python train.py --n_layer=10 --d_model=768 --n_head=12 --n_kv_head=12 --head_dim=64 --d_mlp=3072 --vocab_size=8192 --activation="relu" --norm="rmsnorm" --norm_place="pre" --norm_eps=1e-05 --positions="rope" --rope_base=25700.0 --rope_fraction=1.0 --qk_norm=false --attn_scale=0.125 --bias="none" --tie_embeddings=true --parallel_block=false --init="trunc" --init_std_qkv=0.0156 --init_std_o=0.0035 --init_std_up=0.0156 --init_std_down=0.0035 --optimizer="adamw" --lr=0.000507 --beta1=0.9 --beta2=0.95 --weight_decay=0.17 --lr_head=0.00455 --grad_clip=1.0 --warmup_steps=360 --schedule="wsd" --decay_fraction=0.899 --decay_shape="pow" --final_lr_fraction=0.1 --batch_tokens=65536 --seq_len=512 --doc_mask=false --train_tokens=903400000 --steps=13785 --dataset="wikipedia_en"
Each number is 500 + 50 x the weight over its row's rms, rounded and kept within 0 to 999. Layers, rows and columns count from 0. Numbers have three digits each. The size before them is the row's rms in percent of the matrix's.

# layer 4 MLP down, 768x3072, rms 0.0315, rows 0-281, columns 672-719
097:538532508476491482486501447486498510518490554517460451551460572449532552563567485525490622520581506510496468400495472534482511468526414489596568
100:586446447533454559529446387479480485521563589562458540476566553442537453490459587480473446553474547546504520524436441503425499483554543547607461
106:477495385555518430521441498485542470453484594469470396422522591456546574480567481531533485542486498551469525442605519510474510544507498610457491
103:487535453516457471488447403458451507485515460446486532484480412535610537579585499382460457447513517428427547456486469565504547538496424492506434
090:565525542562561533552546503527503475499509472478480477484438410472494460532472547453514544586382518464456424521482484541498554579500542502524443
103:461507459537450455516546484560532440430418525537522462474506604586514566418482443414503396429556488563457502495451497557443533485508426493486430
088:494489470454454503479509453534568457448521553523447598545481508489557504565467371508549489503554503493545489563462470546471517594445566568427531
104:508547428602487599496521455504510522646491516532506537566517400551527447532560500456498413470427398413560497441536547433481534533524529487544421
108:447493591474434497451461552421482461568496622569458585459446548503649461440517437513474517462490570533520471449517506460545517506507615498536538
095:438440576547537619598539490547480545477439567374456455518495519459530514541528484482478492502497492534582467476540652451497485475521560440561503
102:496466537495420547501511438521512526572519516495567575516483568532551585524459445460395464533530566493512473415431503579553497458528500400558460
093:518456537496556531504500482510420461594550475526473459514485503451362592530466481467680483451445463494576466509473577478601630455495572580514470
090:529616583448557626440500395529420436507423513479558487518456560477446506468431532505461540529512410531558457449593595531457461465589450497432560
096:393502403456511548462452483438478450502486559503534532445480557543579442466469578568516540558458503553448579457514566440492536522520408526511553
097:389459545505597419542428531460492530481498567538484463550550403399601536394488579537407626564543398575507485454506543475467578563553468522534434
098:510482537472499507541475465576518518450471512453511498486436546572570481513558523395447470489408421520484446450569492485597445494496445502445411
104:434438533497531375582556453444501444458483503497587498485456554513523437456437390468481634510467534460582485570561408467529585498483619467464529
097:509484490544519488444457550522540605518498439508446508556510557561519543508445484397420458473475503407470542499521501488461530519495390442517528
098:503424472532466403460515526520463501427469571531528547467541567548404549435407499401549484406462551436534475516408675510520453515443572410438508
097:576558517587564661506446592555593455471515517555525552467461517504555465495410575594507455535494570489501551509579525524530490550534445435525591
103:500545490517543494518566564504371482435484463598487497533524438430465533486550494506477541594540425543554456501563590460498519445546569472505437
104:470436563449434551447535480559564452519458512399495532494562430499509561543486509503552524491526476507538419494497424495428491493542440455426487
110:610504497518513442581581488542482477635543521526608431471504496582467440589454467510514438500539502490577460472468493477505471473474558519425524
110:450513455593526507531451544537503533531446537583484571520530500494571480504532517482537507522528525446429561525552441514529511464530508538538506
094:475447332551486579524516565584485492526526500507528416491479460552608482539418549557532458434478544550542456513482465493485495496542455558500535
096:510536514545490512543561470474547543401476498497513521579539558470491486533590467496463457457492417409522492470574550508505568481507495536496508
102:508593495410517509469505538404487514548403473504406522537422434443494451469470595495506519433628529564451597471533486477566466482543594481531517
095:471503565506564524540458540479582523533535465509582447483479500496465522413433480486579554444530402453515428468442470540523569554478537484482571
095:443461486454547548493542605530415519508454376443495472544555494481539561583429437598400492511555427578531495492459498529513449459566502478613464
099:450480507525555491522539589507475485468501457511520434511510417505409538543560509447489487469559552492551549554548469476460475506428532429435499
108:507563567514472370479532456557537493564480583455524509608501467453496535540484467469539473506531499364483521519580565508451470527534501514529446
097:513579443475448406527393514578513484586451461576535553415606437567490523562552418510610578476478463454490490486520503529435487399427619524341488
106:574426484486530552502529485498573521512463474482552486516507529554509443481541462499600515463511513527519511527531440414414522582505545464423478
100:467479533490504576530466432548534481549516543461468512438492498513488484630554461520459556493538516460537442570461468555460557546467510507470437
102:559474451516516552513529592455533440533535543480539470504450494488458481473509472530514502420392452497550500550504480544541497501552491494442548
101:528568474457514437503602421465485553490546479574567433549519533526535502573468596485547501473350512569466476595470458502487490543470531510538556
103:398536552439470533374516549464429522484501418503535506479533533519529600588516549539563582518508594543500516527519496526530513466479472562467554
100:484617498497558456488506487521464524422401577433418490514520493500526459499534497513491530532507527486511519420550576544488447504507443522525538
093:512493574462443492475495439536477499502501523495519553474425586506391503451492637476496399493450497517512477464484565486498481527423521492462505
102:500452521473496391477543482499598510513397470460487517439466498460450462462489545462434524569525411495539447489489481548542572567540477405486599
103:428473501432398510474485483506518473557512505552492504484585595492471562464549522539510497558491528578505495442495505532500575538459527472451436
097:509529573543460462442465471446552527599469536442457500517390543424433480355514451533490559539456565452415462509496491416498612482431445539510519
097:486528539603509555473340554500537563609460458528512421513548503540453484435521482440512416530483406530439435473523533404482538535469550436453499
102:372480528393512576537530534452501492433572504513507454513543445496508541592525536506494432478545461561445468486417584593524474507464521520476444
102:478521488511457444481536564558454486456543399467416465426501463500478406561566487551532511433547480502434473499485532464475538479509420477442462
100:469519479469497420430510410480450543563543447505562494367511508470410541491505418512394556539544474554487619444503455519535536497509474489444501
104:565485461553572504527536557515442572544506548490499548476473512397432416522422563456455420509384514635434555555513495554499520588569484520473552
101:501561548490472528501477442526480456474463407483542408545497499477472518428478477679480493561534464500489458476520478441525533535436468577529486
095:517517445471549507516516507504466491439518465486449539493493412574512476500591467491571421465522424439447461575495457584537392526487564422519601
096:628499502500560552565496446512475508483582485491464422501511505372495528569585535555444503504499553507467426491369498457435532475426455530583489
102:450494412457561562413534529489469458485544482491488572535466510471484517570489606518522569487392449475420499487480498492515510527505391461519495
093:566511549498470520471499479403442525431554571563530452414484514545484465439442462465544392553502442489473365464427501532419402611459501392517525
102:537530535553574475562534554480402467518493530577536395516477604527545507500511504526419505492536385557546423527488540495485385540430504530518450
095:482462575468561551585512461460532520488543411428479578484477465520554478431518480455493509521478543460544456473495509466532490501547552502470491
096:448452493537485528504567548538364432453456574547443545482567435570493579530450581563396611497495466515462520526507557454545376497441537646525495
101:477404465423431517496543501480579502530521531456535484488545598489485500525528536442507509462464491494518543491578475430489444514510452492464509
099:499537453478436525505368530517370476523476436499501559562514446465487526497539502487456524576475460506478566435469437535553579503586471520591466
103:598511539569441435484474546354576522549521488465520505488510385517498486557502588467484388448524478502508556576433470582510489503567512496453503
106:479453550510447398497449480433476507518497510577521568533534603568554487468321429510479569556459519485513465420475422594560484513452477502447474
097:504513441530502512430530463516488525469583484514504493513450405519549584446511514431571487437423527521526531488458469508478464448533498495491514
103:538500531479531513547496427486583473527508494435404573504491439517465516572569487506574418502354468455537449449606495496430545571443499549410517
100:499498498499443473515444476488408502558582550476484482443478583451467526470534535527508564527503431547536516527519585429512583494523549521531489
081:496512472475492476530556461461456572501417520470355537434613554428508451514492501551463407507523563430513491507475450485503522399491389461492492
105:460613412414526506420489509542516561466400571541536535562483623410506632487531500507471515584479422517433501448465481485430484562563510453454499
097:439493494493523430460520364484613505410464610357548444459501501465608508577480391484522559557415471520457477557499416480448505462410523444444402
096:458504525579492531465530401448579476482565503523514573556476440493387603553527454439522486486493537448440525503461401470468537428457508485502508
101:566478470506503639547521526492422510483517483459489439494514441467385449563533457513471483489409514475507525541450541446515549501580557472550547
100:523521488406470469518572547499483472527559466499540607471489531575589435502450450468482529508541422484521442387477431448481554521437560534547555
104:563498549495480478582505515523494495466473564552496538522535524517591507392568513509459463503590491547452510510478443562542379487441498466612443
099:523445386522586548530446508452564477508513568455522548483477510485543566522503444508491560521568545489496540533484507577587572518459522533548480
095:527563372574492529531591570560443567640537581534462462542509371537497511487548592518466422492452467473540555523481490532488529555507547446528522
105:473501560514457440539465539430588555471487497456483468489508445576444509547545560566401511410506466552564582507486517555560463535548568401461484
101:494418423502435487513488542414435531419510574465453357527491502518461458516528510482570490504418432454544535582412562485603477500540505536586503
104:535489544430411450576378532429512606486515496498525556515583579493625538490492437529478588447426502449536452447602537471561483459495404515464462
100:528443520488543446465490494485537522510463493533454488539572485552470436530534521446501478614484586584639474560433460540525486576515458543494477
104:445513506436519499567533469554670499541439437521524544556534520443467470497395589618505478486507496501585534511567536626590530478487424486492444
108:526387518457589436473485394458334550476506524437527436453520529449467439466373518437507464420417510515508464464538483523495615477505445481535430
096:596531475538434538515542516489487534482446591585507534511499365499481488529474442531533537513481480513356519503463498551555517492514523518526562
105:538481560432410467496454635502479525451505468479495438478510553493511539508483427462457484346439479470417563371599486488488491481567539486529487
103:513457561508531503577510443514526408502485517468476502457620517444457513624499599542451462520555480523541484548466477563501437522523513534501506
091:465539510394418506494454515456474468454536493579552513543439510561574577522490561559527466494480521560444536425558553541538472506509582565606523
109:534465559508559499535464543404510458516500488441454532468521392522557410505466455515565582517372498489542452444448443625523456523475520471490441
103:481579504513431566426477578525417556432483519512503493467542573517421526566494466474550468550466486563455411467417522504535503534440493567514522
108:557488511368518437426432529479469536500539461528493453538454495466481501439506494478507428424538506453537443439461431494505484479592424439351490
107:495527531451444508521642553501542434490515513458503457515493430488552548642468499539521478555457464521453420501417517472498406509534474544531537
102:435503526505464463522512458484531499465483524487443520556522542509509481455655493447558506601498458466472466512460462534521555542520599541549468
089:460494455527424512491451536451445561477492483580398482594535469472506491538637459469510470464498564463535520512535537601558481405480495525391528
107:589509446551501510541455457469519481490504484482460535423489536534510525410552517470479494430625509517539549546527467412483493506470517476557586
099:501496415577506505516452509502473404549580536559458487396475442554543474481515468537475563459492467389477485506453497519472498456467621560453607
102:477540557504433539515454404547478445546540459532448481517509498436422539545464467513508446467468521450494481481408537513477452521582652465445505
119:472449534514411469452621475464474452569608481421560496518489459453495537486549498574558507465455496536520588510473433490528532450508556499540461
091:498576490433467443463475509512505550538499503513527443595458524442449466469570507521531622475505461562481474489462478530469559465500586521488568
099:498404394432502509494509482510542535565561491547380509503526516475418465491477535444492440522562541604516484511547522548576438467572410503455483
096:517483524517547410516525428542469467517470587504535420500437547444574536549498503528457523445559496598474495567550503518505560532545484503399521
108:575554536515550333532433501557482486475512379536492505503487419526497538515503461494472439519575426422529500488393559373432384500494490411432511
093:513481570499479565399522438474550470533486527517405543529535461530530560500449509464510556504419539508539583478478534486501571508533495500455464
094:530520568481536530521554537488610489435528407437519521501466556511529471581515485584450482455472500485508577533471477453488551437501477551540528
093:544470434413484486481500390555504535439497508473486479453384531540545532525435466505583520466526640453517500425445512571606431551523582634455566
107:454478546473485570421537531554458493441435513526468497496567541501466501548476393453487624539453553484477515504534413544465475548444514585447468
098:472397397509536504520531488541466516494539493607407507521485413544484550519482479511420565483539479466513571487469409513543478473523520485548442
104:518470554574507451511509469475556448425475583477484445494558550459474538468468532674518566461462404537459495481507477428476524535524414527547581
098:441458478552520469500465493511570391493579441614504491535546577583502560504423531461500464514513580520516515550523531493495479476522505471554482
100:566448477496515467400555458402525507574461490574536533448528490419565541483522514417481565543506541466492500393536488570480449490509496512581502
099:532494489430544564525529396491554553483544483571517480530573489444465509453483509434416434443485502510512513509542444485465496610456541441513444
100:366473537512471506517545497578542491498521514352579464472531428498471566535480445594418492582455516517531462456580435451561509570478465510472455
094:494438502490530461524490464540538531550497538417483496580454496542483397443543545501514604492537476555548467483574497427531396454422618351482461
101:572482516495509439500488423528555467534409537398523463436513496413638579469591485547491534453504564491490491484515505530490564521563512503559452
094:452596515437500451488477436561473519525489628468426486546472562465523525503620513540508535488496554478511459491553387533504460527494523572622467
103:540443557457512546534509509487425501455576434525468445568463423565524595515403528577526405485530560487520512468460517560558551461458485435516498
102:491568516492537424542550460523416408454410477491454496519528536540570529574411486463500472578549512523482423456531594451552519526474536556482396
090:492496485433486485558556530547428464523510498464557533443525524435513515462487593457578515517510482503506505520513524512501450441447554435463450
095:412483469503496513521489436457507437494507514480556507483492525462536476428472369497575567538591503517512496506474437499531387472497561580524503
095:473516595459498460519531506531397434465508569575608486524523499526486539499444438551469520520517464555576549481526465415555504480590513470470527
098:583536541446536561503544440559471545493442496553553496478446449610420532437489410528537558474518508579488565432470517525529435411498499597522494
101:519554506533504451591509580443492464532490516455457407500510538509562580543500511487504557550446559538583498473482496506502566417464520501583455
100:540529432505525494489529486429499504487494433465528492455484552447431577548558519508480490488423546537432505527579523386499552545499545534597651
099:455511444505542562468460400460450438538571557509527421416579551542472481526553494476508518543512502428483475496447479496495512473424502468430460
095:414493575449481483486484436483505426504444512533448439563487455571498490498519509460503513482441464554461447588399504525504505473504485552608473
102:452482533596531532508424538480557543449535484447430535465502395529558496547419535537452434322449534514493579492504482428564519459501411632528443
092:491525492547464514526575477466523433465486510561500454426506554516513516382609547445453434457502486551474422431521426495567481515502570485475497
103:521480562471466510438487491417462549372495402556465491512411520458445471446483563529466426518537482535546475477456494543491550472591510491489508
092:534515451458511553468433534532481501464526513523511544532478497545523501387552440443528472472536537504546425499523467464525464538519535486485596
105:470522528459465529457527463494432496508542457503441529487581606534479480529502504553493488559472531504508416459397508416462492341418464468505431
095:545548568484511461652509519511510502508474494569444514512390441409480355514398491485491631513526469469516430558439482450539517527567516456449491
097:412492558532460457470577513581472452435560514450510518457463510522431413537445534562484546489570438444417501491498516487543513525468621477441480
097:505523504519525500534419406463477473557561428656500481543592599574487454510463489517432482536441603495527470546463520539493516396510468521471485
104:486512438533480495477500517438509576538403535472510499579439500484495496530471525562519439518441574524553526537584458490454521393410471439464452
092:518428529431453457472376534488497533540563539504419475517462525593552439606554501614610443400549546519505471565391533470508445502477526494468523
097:476504508499563585450483463437561498508547482583594480473583383555520397462398521448471405563429458592468460402545412478476586506579510548444513
108:490507487478483530411546516510564443490534577517497510497484486443542455516539531464486501560460463478373504497448521472414496510529551477506524
100:465456441546512410536508549533502445472532456549532481468492535481513497525494369538594471479604364581453553508465496576503490486518458572509516
091:543523568445561430441534540521570477611537429420513503459547513494434586545540598573487494505546494457611501527521485541495499484516478536476514
098:413588496493554520486570422464416519490505451547597575438539428442460406527412500498512449489493439414437589532478613525488513454507463526453490
102:497509467504478496455578567545532510443520506486556576462413541429502513531566582486409485526523474536421468497524415498522509512506592429508546
094:422495499576516571552504553645559546442471503403505581419489517501464561560508515519505425425545497568529534489450525482480463482449479416533512
103:514466446537567581566501454466522511482565505495602499517608471572570543575518468539496502491547448459508568487540550536494492512357541448397483
096:493456443526429587527567530510547454485493511500497520538461465462474503430412475366469480484434413437514427576530557490465575419476515439564519
098:544484551552465504508516501523373602587497535508439433497392505573434499554506528516525489474504546478475428396494533432498499459425459468472455
101:562464500505549447494485508575451529492493484456587434465508612570520455403534507440531470389516429515540602593499535511437552549441539498515560
095:498501403470391474516548588528456505519560494484447567457527509520508600525586453561514552535447592558445542409453523546476452503524434511574497
095:445432510489569447426495483566565492522513514423481499424555596402483542472494465578467613498482541442521443458489489534503427477568633419502498
098:500448531458439552549572450431532503486470441537508426517460476501476496489499551506474481463436578521477508522488497444438553499526497566525473
101:440594384482574511526530449431513558458459466548494467515405497456443467543531460482645514481499477556484418511544567521462467492437467523454448
100:524450595494398516516600528516496460532516503602577539503504557496519474477465561533493520400548536485479511534543488537445489540499557516498556
103:548475494497457453515535534570522470494509519559560536604493543586544508488463456474547575527558567483459476491584516549480496475484508482498511
100:520503438505514578515410459559546512492525468500493532528447509560536526524504501509472471495445577533543542514458551516446440541596476522533489
109:498460412528448452455545462543514448483477463393516472409385613458510466496462500525512503357477579448541455495508503516506551458502468586452470
109:449447400581462393487570439493565573529582533542452508473513559408483510532438429513524493451481492494521519529476506458511427426529467519473471
097:483536473449470479587452547513503505455455495490469489528511372559526480517490511531537590549501600489487524508437554520472418571491478421541499
105:566508590422497507413458418525440531569501442528504416505452559471471456553490603590505537543535502443401534478517525483511514459480477467463576
098:495535567377447501486438415485412478558453506442444545498584511548523508506446544565492517494501461540584416545548567402450504529494553452479552
099:514498585486540487527460518539447461474561515498451498461447500496459374451474467498449483580476444440500457433542488533521496446414482562506514
098:449588587493492528449537496509525518534516511570486521417411484521482692495487521481534481440522483484480429525433624475508475422466563521562555
100:586557465460561490495510481533499451488559451513505520425417399607450433547576467492452556506491448489521458506388509543515531509571496528509524
106:465515446478495464458430570501416494487460527499484479521470494514472579522447583469484533499455498513476554476483545498477398605596504494491478
089:499562546474484441482491305555471415529576486525518509513461455603441491465475546522457462347499444521513428551571505444524535508464465547418458
100:523454524485476517513471558522495524511478535411526504518487552471389547479524487550502465456487502460446472472519516562510452590486482587469474
092:457465529481483521587509424428438471514554459543504512556416499561538503480455554451506476569528591483486435490570600549461460532491557450501445
093:467511604558475553498510525499501489495442521555495474538487451588487556481492471647505530350503507612481538508669528594491603623441542553520508
103:575476519515528472479534476553465474406469474496559435421575498558577558541606477421471548477497558467535446421452536543438494434463448509431453
105:405483492518512513557523490516437527486497494496517452531549547490521515457510501548539514494478474520496491550486540544456475532520507490531555
102:497469573588593563577528440504473448537481447531446477449469547500579413435453491566450537513478495527602438421493520489521374578523561473507442
096:527512486513541536502560492518436524512546516577401432508527425545501477471460564484623528491525510418470517514534587525536439574493592568435568
093:511510576486527545478586605545514466442560445405530483421508627472454483526441465510459458521480482495585467535494434436471529644521465452455494
098:514533556514553467543436490515521496471455536467522489543553457552403510474448418462527503501467552433501516413574571522597466528539510466525478
096:359479513487481499495595552494501502434456413439440466546487495536507425462534440405513549438623425466466485513442567524480543454541506524495501
104:481545494500580521551424524488523547452357592587504471463486520510496480488531497487447538587507485446504381466492529454525500530464481546438497
090:478446439463471592584528507407506491514481495462483576508486493410444499462504478490494490396455494527588572586468450463603485445511512523464486
099:577478482642594533515479492436506381454476446613484523430505615502539488462512558478604430495552509419486497505463439503479512543460528462461509
099:536504539491587427457504540515497471479479444409528477592547412434449461485520438458527476544550610436543530471493467469573437504508542536550599
099:558421551503568549515528415450489477546544409488615584530486451552489532525475526516475541547510456427523532516471402532521530413494420479374420
099:465469501475525471467536513513440452601444531453508550516575544493425700508468460531434467386502420397549511477523462527535532529458484618486517
108:511460510497457512483508546464421585436452523570527468470579474474471611533569417569475560444606528355450513469506559576517501493531458581479530
105:511481474509482499431455520506419473428508547500496566526565586516551398506536530408472567503558566420495588486564558457524521423502489532459532
104:502464383606493521464513437463519586505607582501458575526464429476502575618494553511529440439494500455505560595512578441466525615504538520430518
102:545479456487540491481569454511480454587478516611429525496438579520461473454542496438517457609529399435543459533478530492444494446559469483559424
101:442467495528606425489551440411685434449546453500446407594492453504398536556439571477447470543593507530542525513523606468437510501395571471480535
102:521459482483547523497462522480430493499521546506491472492495464453466435472485442442483573516497553469514578478502615490549401540542476546524519
102:527470467474485452484375557493418493484447527499374538537413587488484511420419505551444521493450419539516484562435469574440454528532488584492460
102:472489496517581434512485637431519421574394555607505504546510553520531489455474553494440513520499525566489536476468497593559483553498415471493570
102:464480436523465505548539440571535501514544486530529488474568431489433450484568512533523554489554544411537519469466419432577465485537498447453503
095:530542472457572626497458500495460457502448482514538495504483443452568583471542606518465487579570460532505607420490478448505582528521472483401501
103:469491512656492541484467463479400563547496504546446572565460516486547551541533587625448494401547523470486507469481407460480500541535380559463517
100:472561497581514517495453514439502517411458461505496446488491442467539460576516519520438539569558573442516507537506449524486516506449509566535560
107:523493613533491506422590578490516483544533507489479455510535544459473391467527646461470470475446530572524441454505357568505446480599531472498536
098:558524538555569524534531488444472511493495458456472552475527479450439470532541503433505442510424537497454426558549547450393509502504477367506515
101:526448547550504561527495390505608512445561488580430512404454503447531512480555492370391494482525456459525425474583527493481557510486530445461497
102:509513523499473533468563499451458502550510484499578588482536406465546626544581563531543555506569481507572472494596422455488554520539531461586542
099:496433504515481535568452570489514455404445524473485375449410543481545389456503503420560569508452498496458406540575573440460397484499506539583503
105:481550514518505474498531521559408383465422464525508439457506507565511508538524542490462458531478489503505428544452456530487476469465611562535438
116:521585512483552561578411555523497577456426628529448473485529546541597474524468491446476570551482498520476430520530572503488489571486478481446546
097:585481472574457491480554433593517533513397531403490523479522520464579585539548577464440442511523505410570465436502614418493477519468525506581427
105:307448463504440490458551486535490507458528494459449486528531414512513581578491453466483506567489485551451484487447474416597525503489561499551531
100:549429550534531506605410561522470479529543467496508448603512496498496537478466433528513538566479592641440476573535437459503504394481477642589429
094:459497525546535536479555530507498450483457560522459530513507434531443461557550384521456546524511458461421509535496593555455538552553326389521454
104:550487474526371454488505493443585449501509481515498514555495478497554556476483570550472564544483492474515522470502397378560460524531533463458393
093:528491530458483545510537441493385482547478436473482569548495560545512449432435441460529406541527581583508533385510466527460517464464395567485421
094:397516430480494435479524593520554441507544480492474495462507520512479537583589501543498464455465437612501455512498502545483455458475626489659496
097:523514492481516556506448489525527396504494448469479517460419560418521431410560587518391523454507552469484535523442521528542518449534487543416514
096:497591477473542488471493551454536437612478491541526604508498556524451503476498548504506512476441443476534427504510554580543531510473577533484418
101:437543435452579422437447497504533487466485587516456547459488537434437458571466490447526602458577402544510548510518539442535495528563468606418501
107:488526482383422442475530431550576488551473487620501497469491513433560555587504510511457514467522382477540542497543427476423590533492448394550436
100:517454497492470427512498575550540481471481501530524440486548569517516515512531464609572476447457536482587465506413493539451445465456487463459627
111:607517523456520548574505462492558534488464531444532617500558470546386475515460512518509541468563546484460498376533552473535461539518479380532592
099:530414531488407491482476498460474446524425551516491490484475475527506560447469489648468535583560579497445483478461536504577600474523517560480507
111:455545608584477501501501488537450530527555548504441522477485521470578566459460448522499574520535466529568434499451505399460539552500563441515515
092:590502605546450409445499497460421525572483612526489440525566596575518504520536545559513482459560552496482423535442484438406511495545555397401464
106:468454526501408518572467537485542487508509470487515459510541465486495495481434495484441561424492590513519502486592504526570409540520528493492515
100:461488534537545484526422417473367529548552522474483509479526448525517504534504487431482549457521546474441496464500500526394453581454571539472434
100:519490466487559526417445519499525549530508487575537495546465434470471531509433545463515446468450523485525531434483495511477526511518553511454520
113:391540484535476505519547422445455515571462496443487449574582430461520492462451494542503499442485490501541559431496559498538533486556522513448469
094:535552452550540513482521522472456498469497502447501508471506406370429434486572505461419458564452454453524606482427555548470460498630545467538558
096:569467560526500465437474475496536476525495579412500416556465526526523457581529475471542569512454500489554526562522590487562476506496425512519555
104:534634407514555522360500524447567564477575482531472544469473469478518534482430441476490547533476547477385651412569547508435493456500453449455529
101:503475545472437421465471399507482453509445501509496430538514545452456551439471458505488486496479431403572480499512478482467571476481576412488554
095:446410588475498506480396384410474555527546440507517558431540483562567475550555388569484571567532548418576404485547463383530488482514489509506434
103:533625525463494476417488372511546506598464422499521494549485549621574488544492457468446493594469543401458472501491548532520453395473531466524518
090:555593519530462417556475493483483551393575471471517490591502422548526570507504484570447434443377516411451428473435464534532505487528473502542428
098:494526501477429520513460516521519568574479519417522486490470391462460554555569410557458442397449485512473502534468413451566484525432430524493551
102:463605479442573493528535446460479491445502452506530460482472525482465487498458353495410459480534410542401454437535489457543656476446540556492447
098:463524455422553448530415406520510478439516600489487465482510571506503444530487533493452586423493491466544501421559468557533586586444534574470483
096:479514515443457474445428549483498508459446581442536487494448511471454456532521500512465431513592523434460506559480548553498526594492455496487529
105:549520497510473457507471488581479490585529506448524530461577399418568453592480595604566483477521497519526562509475474493419490584612586399521511
107:460515536404490485446494523431444465467475501573521508478525507459382525476548509482474454545537476485511483560477564516560492570566481501503474
094:458508476471428470500559558500504513534483428408593554523481508469541514539536488497465471538487558515554556469548377550453473518516479484489522
107:558492536494528580515522454505420569458409468542493522506423472456488529454468547556446463468521584525505464489549501441528480508540540494537541
095:560513505570483414490570515427545450503516514435489494495460534509496465488548456429508500478497477558492511466458515433520530519468575575504546
105:518503497463504505442495430603508521539534513497513591481525460503428508460406446486518540462515506533625544523464381501515518570464545487514519
097:525505501535574487468586513560533536497528593429481495492495506470545560485463443412636461462561527449601534464601471598483494452485494487509619
095:512439548557483524499580539519488589459485525604525464489543617485535482440409489549437472493397555525445469561483464463443461455493530458537533
099:412459648488435461490455453516552466468443592437574489524550529472493445593480531540550438466544556492563394485517633490516639526482487509428412
102:472548460585549441553476458549416544506435549534526471523432520466460623545511497406496552444514560539490547520540528400526460378455497552493521
105:490439582466346510576468509475444514483516479418501542510517507502458621458416455537539445492609501615441519503507548486521485529503428474526396
095:551449568504504461482578515450585536454433485558415437545563454467542465479452467552437575489487517583494541535542476505543535537604422474507460
109:464505544480497485496524393490443497496483547399482496538515497586536449555443459510465397435513405426434435527431458523432558475492481534512507
100:517446450478464444501567500530471455518428514387542391487533460404521594534505430649476528453467609459499475461456500496482583519483466533466475
095:522485496569433413496531476500463503520516603474495485441585526598492469530448537515502548490573446600423527523502513519466487581472501490433479
099:530541506445490470468545406495421494487515408612592536496465583590514448437455564577490470473385509537518540517531492574441533518559474466463534
100:554478475520459510550449475465501463494498554451490499481542506458516545494557544502408511513486542539439529484467461515481489571603520507489593
105:465494456474509475504523534523508503523477482389536503558496507602483484585433493680465521365444510500488523509451537550599526565555450478479503
104:519540509499503488482494443510503507577497488495543416495469675479498441506518467510560540506427532568454488477537446452490455470426562465576466
103:482497489465492446448414527631446502494503494545446488475429516507496544502515498571513546487567455494509574472524526521500509541603531506503533
107:452544510606483450434466475450579538503508453469442627464405467401631556569439476500499563532472467596479515498493459463423610555483564522450519
093:447545557435479535554517470518556500512418464470564417433538521472523427446460509522499556456550511418465474566483498457500485457526464481588457
104:517477434393472463493634538547524475489452482451495446490472543506494516512492452572508489491484487592503473523462452395500533470524501559502486
101:455527471487566500592521526484644427442468498531461525498551495492465457445498529532528414515520462544446460437408483481444571520528564545467483
100:510498425516508489504572514467462447527524496597508436466558492472472514493564605444498426586522478534497476555472491442468493469476414518531449
096:582461468501488492461524553422430520545498478585535411502446456540475567473463458505509530661348531401472513436476490491530569612558426417626469
104:551501530603475453519478629528465473528491448498472510454465464495488455399442435551569568515488442517468476447539601474446461585407419554422445
111:416589465530489428562436532494553527505437552514442555496455500591474523429413491530510495484486480516498578477461584563479398489451527475520477
100:416556424506414498573534452483541434471537539499501500557490466521499524490555467487562468407441541463557438533484393450420499443508536522517509
103:509512456478601553483448572489480501485573494487459516500451466442538494523496495457483473563584453455511581440489483555446482546525478483498484
094:523529560549453423485550550541477462506509483464523441510436411546476544470496478513515508443527518465536389513449476513495499493540452558532463
104:463560538428474467472526581535429569561480529466607519510452562419520544535427528545572474447611549499521463485497485584500523501499437577489478
108:443502502519430448483567545478519480492437504563573521472537540550548527470442542530490457473551506479530488506503503570462479528587461485434504
098:507554431539468464361498502520516549530483451383497516560377454498472426523523389470469459546490524426500575491510499433513540420537559515438475
095:478524580495420465501531532412526538592488468515561488446582475481446626510474400565413549560491600527558477568553441550448484468532476471540523
099:508533491514453492460525536443470532509544596470522502527524429498555511515511494481475499461444475549456558449591501526586519459471464522495582
104:532480590475447500562507437520584466452539481535480509514566607495501491365477472528560443449475516454530425495470489490502527422598453498457443
112:508468550464521475553541441574504536473598484459476421533459437516501502560474388579504463464539436407454424537518475488483485501523487453464500
101:438554502569515530398478514514502521488464506464553540517529505539479510444528614512516489499481459526558508487563492457478484536526541441480510
108:505498463527539554471481532472412436578479573540496438580463422494504501498548478564446463466466422533425517435625557568578465573527448535574545
100:537516569509502585528488439474531578500580507557466455395469426635546488576446388486533527511475531444425547515568538485504613465490575449572511
105:445532460539553502405536510481483604470605491601575500553533416489471472497463602572505503471456454584504558453534509477498554433529472541461494
090:549521516538451500547430496437522483568512524464514418578452448508548571487461516467500436490602458539436522498528532531509551460527526491482589
103:618481509510475558427536401561535491546501427508518539497497422519475508412599472445497457509445419529543565593517515439411564514532447460471511
099:423530496533522515482509530558528492465503442426506466459576523546538497585484578485563494518569497418522546480532608532472485571507585478544396
100:588521495444507483536493479494401596512499588438550499442499479471565614598481452625450506518497485521566497474421435473536514507512472491525525
104:562569498539530437446452488534426554579436546606429454409474413570498533587558560529496540526526493516555508564465521520449499526468447458543549
085:471478547489548556462597500464480473543428542409562486502460515449505427441610540536503566631445470515475449476535571507471534411423436487444543
098:522476438498447439451459476422409466456538519435493500533471426364498468517433464511529510591525548573506519513495558506439540388488425512489477
103:558415563517494500507405452432522625474446508501601519506532518510362575444491540507421478488492437551621617458426551490478487530504495464335552
101:562465486403435480495466491549476476576495507486356446515549385467444460507541443469429575470513517461544404477422481423469451522573509560498472
072:504465579510472571565528536482435501426442485453499496505541513504499466507419553564454502562523561556489431634505414501526403490475465555569501
108:387575503491488494531460439494411418477459473460550454495563492516521434411524443493603450442435425535611485481522462505461473481546500512597472
095:519510491519502490552511548489494487396567462464536478461454528507467494453563582449422445460467509599364522455585453551456554508495459489484540
098:518487469525486477516519428528548491451494514447518448513538549484480492378534469592473464429560466458491517576468511517406500466526544441504543
108:509502499538451513447547514486521495475517541469501467538567570556500496605524443472490516486475648488449471565502585489491448501538515517442528
098:537545461474449599514569514543525417512657470486521478565519502421517562469422543567528540462462473539602408532426489539516490559507497557603487
111:575485497567508508522519501465547577539530502553580557487491549549595438406532570511539486549510549498541528491588414468568486460461530502497468
094:499552447502452522422525492431427529469417512527546539404488385508571507475521570409601528455543525453466595494504420461436556466504466565390522
106:555576487569448569556498518444585522464566568550482401624541458452476464469497482434520522510506583394469439461478564508482476464540474439467456